Weights of a small GPT-style language model, trained from scratch on English Wikipedia: gated attention.
Each number is 500 + 50 x the weight over its row's rms, rounded and kept within 0 to 999. Layers, rows and columns count from 0. Numbers have three digits each. The size before them is the row's rms in percent of the matrix's.

# layer 2 attention value, 320x320, rms 0.0583, rows 289-319, columns 0-79
100:473481429522609505472528553479528542515530519474585455489504579469520461517530535468605479458520442538538469516533591539501489519435498552428408531425505450481526488526513598481492428466531520580522458471565539574479521422565475514557598575
098:504458419510504527496511494450491565553511447576453481497528497481452408523515621533507550502599494478480575537442528507517509521533540512545498496484531498522461507420492550497480508474467548470488449585434477400506485536532467607520506563
106:415473395488581475486535471533402487534604461497487503495459536472588511561503468448572549517532419520485486531534454511459508532493443509430447496447449490484512478543550452514408487395474502566534493453420566525494502461441576618450539582
103:540528476437433489537528621569494440466526554473459521457462436541585542548472544491475579561546449518432505502546425488562469560475485448483477512450433571493456448476415551540499449512495499501440412465515571451501507528410534563508568527
092:546494443519567471556473570502459528413421607493588464545495416558485531527485548496461484499552501468526496451550520560531522522508534494514435574590557564532521468542548452531556486491513429542537588383505494454535512444490551497481462481
092:415528516441553488544490425504514574433459520481486492495506464470555494529490436515549505547376459501479506496524513547610536583541490477522503462558499382515518518535533525501511479491529422530464506547500520493508514579492489496544457505
098:479561459467520499495478607494636548520533530538436449512508475456536614454519510499483476460499544435596478483503534501409569583495498493500497503479526504374506529546556475541514469469467598581581538500442425490537531540455594487483469494
108:391513358491564506540546578417537515535580497467512487488524500429510412610542646485498507522494489568507590526542452537538536410488511467476476456537515493427500499459526434513519503451564595545560419512527519492458521449519508612526425408
107:481475567499479384531538515515500463466360566499423554502475546543581524519485497516409427443477466510442527488544470497525457528580537480516479466492473494547432516596413449511452517526471538371543445480542477471505590596353464466507579591
102:444429528488492519521471493510663507441497547451448491505491586405554538514494468510535479488529518416508464538465491449510499516497516500527526421510477444495478498491531483508552522527484521523474381460531475557512513525411538427512543505
092:490538548504592533444514516562484552544558457449535463497489509597569489496485544456514529547497546497419501550499477510500531369542548459549561491546461496490524477443463524576461521489565441633539496497450488517510512538545509572477550432
103:454490528512443507483490391484449566491510528434461539545521565623522492561469478595439469531508449509372483489520441462487503545451502505517458484462472634559458491485557514528519526507503537525512438474554470548565543527520525401534506559
101:506520492507609553545495551457546604531489501513450533497471449391568515461499527520621505512480580455459520519529531532495506555552484435503434573591509419517546450395587549444621484472562540492601459418484475447467562513377506496538450552
101:570562480430422539510528355530419469472510457487576563507552453420457510524519516535485530468458384558503506490513462518554552363501542494518461556437558557547451503506604467469514515462514398491488534508451512557519540555610562471476482520
096:466459510493476552469411448485518524472516452518534475547603331448592452497521406466438567549537508507587531495481556467496533536419464519434486541482591552513531552434515483498435455469506506497522515511490464468490425488472494487419546375
107:471513489524463528534496537577494527489533472500519575443568503563402518541500489456420454521487532498457437558488451524486474452582447456547609459505440561523377519562445504510433438485503489532473576438518496495449490591555476479528573572
121:440422587464472489491553421556481465511504598498553536437572473459512614506539536563474471537476486625475494528530437559519554465512544501593482517557515439535431463547511454497466531486528505532606417514508500442536465582554457509529498413
105:431476508551535509455474453550517494481555488480488463484493450538503489498515431511539511473425506450555586540510521455524477542527478476438506571532486534410615483443583483481459532465545549485493600480531500407515458466533556555463489505
102:479472430533583472519532582524502440490531489493402530510528538599532488566471469469612550565488483513403554506492570493467565531536525532570568538607322504439458396459450479564366482479524518545532555416530527564464489489510487482482454577
107:454571510573502344451570449436385503472515481499440467483485504502512487446494534497442430553477583471444438449477581554450516496569547526465493442618534488530495546572451550587453481548511473460449564466423473506516575578473490541498574538
094:461548531544524453534511530374610509498537516464462447503543569546489580487512589519480447545495476540532500469550459530501447455473524514451635438521450480484510534504428539605514472509491445443436625531470477534453468510500461509426442519
106:490395474462508579527497500522422422504496503526474430473556511563509482542574527460505475490473595461432490574513548509488563612492526508552601488455493574501482505522536441404541498438444590522488500516501505492528526441480436604501539431
097:509521561483409541483491481550410581479582488509435449521462435488390492459531478423543493456456404519403441535492484500528449636519487546570537574530517527449596501425546487470412509425528539478548617497450488448493563465532463499534526480
098:384432468486536544491492490498457506477553501527509477464496414445457508489531346493461520500396586450517483493489541512475417610519489500521516520483516409416481430504412460402556530413404556549556580531519468456507490423418459621524534456
108:450544493558670502512463432429565567473535492493475488544476571429489472475467435530543553502487497395543480525455508494551527457486486507497458528484553469400539468512522493552521510435548462520472521521493478610506466471477490467489479537
102:420449568548478541510550537431555539513488537456496542506585512480549588460491371544527488470495508459532531539510491437461556568478468462623576535548437512466496502571538454468533505401507581540485523453462550608525536470361517468505521468
092:513410504466538545475483517553487551494492458509524464406610545551457389468466440394551528498449551460500572557499449508452537454423492440538460506488503367544446505451575482550433550428439390470431465519532494458438451550488466532457449584
102:467579448601540517522479582457534455538478554506438476535448615562552493495445509457568509574550522391542499414452521501524464450545450490437490506510427563534494466408420558448503462517490546480449534536606552519537477523514633612467451499
097:442582521508541488514459541423523483528545548459462508496446562421581503563493561530491492518519496546525430464533573463483480512443450550484503547561387452477482493560485590481517462451540451600528535525490508498573532589512489591504446507
104:451505517501511464490437474533436481539456530523472504442514573455526537461517530551496491566500521525420528527518478496464492527543489517449486448487525497511418523575578443426559536536552476546496397466402477564541511423429436623520595486
117:397498516576587468504475507395593528549524517415487504558489523453522437467454468474630499559508552430544506448439511504537497582514509496473466515561504521417580497457453585523542522423501571538451430489509576521460500440384497576474490466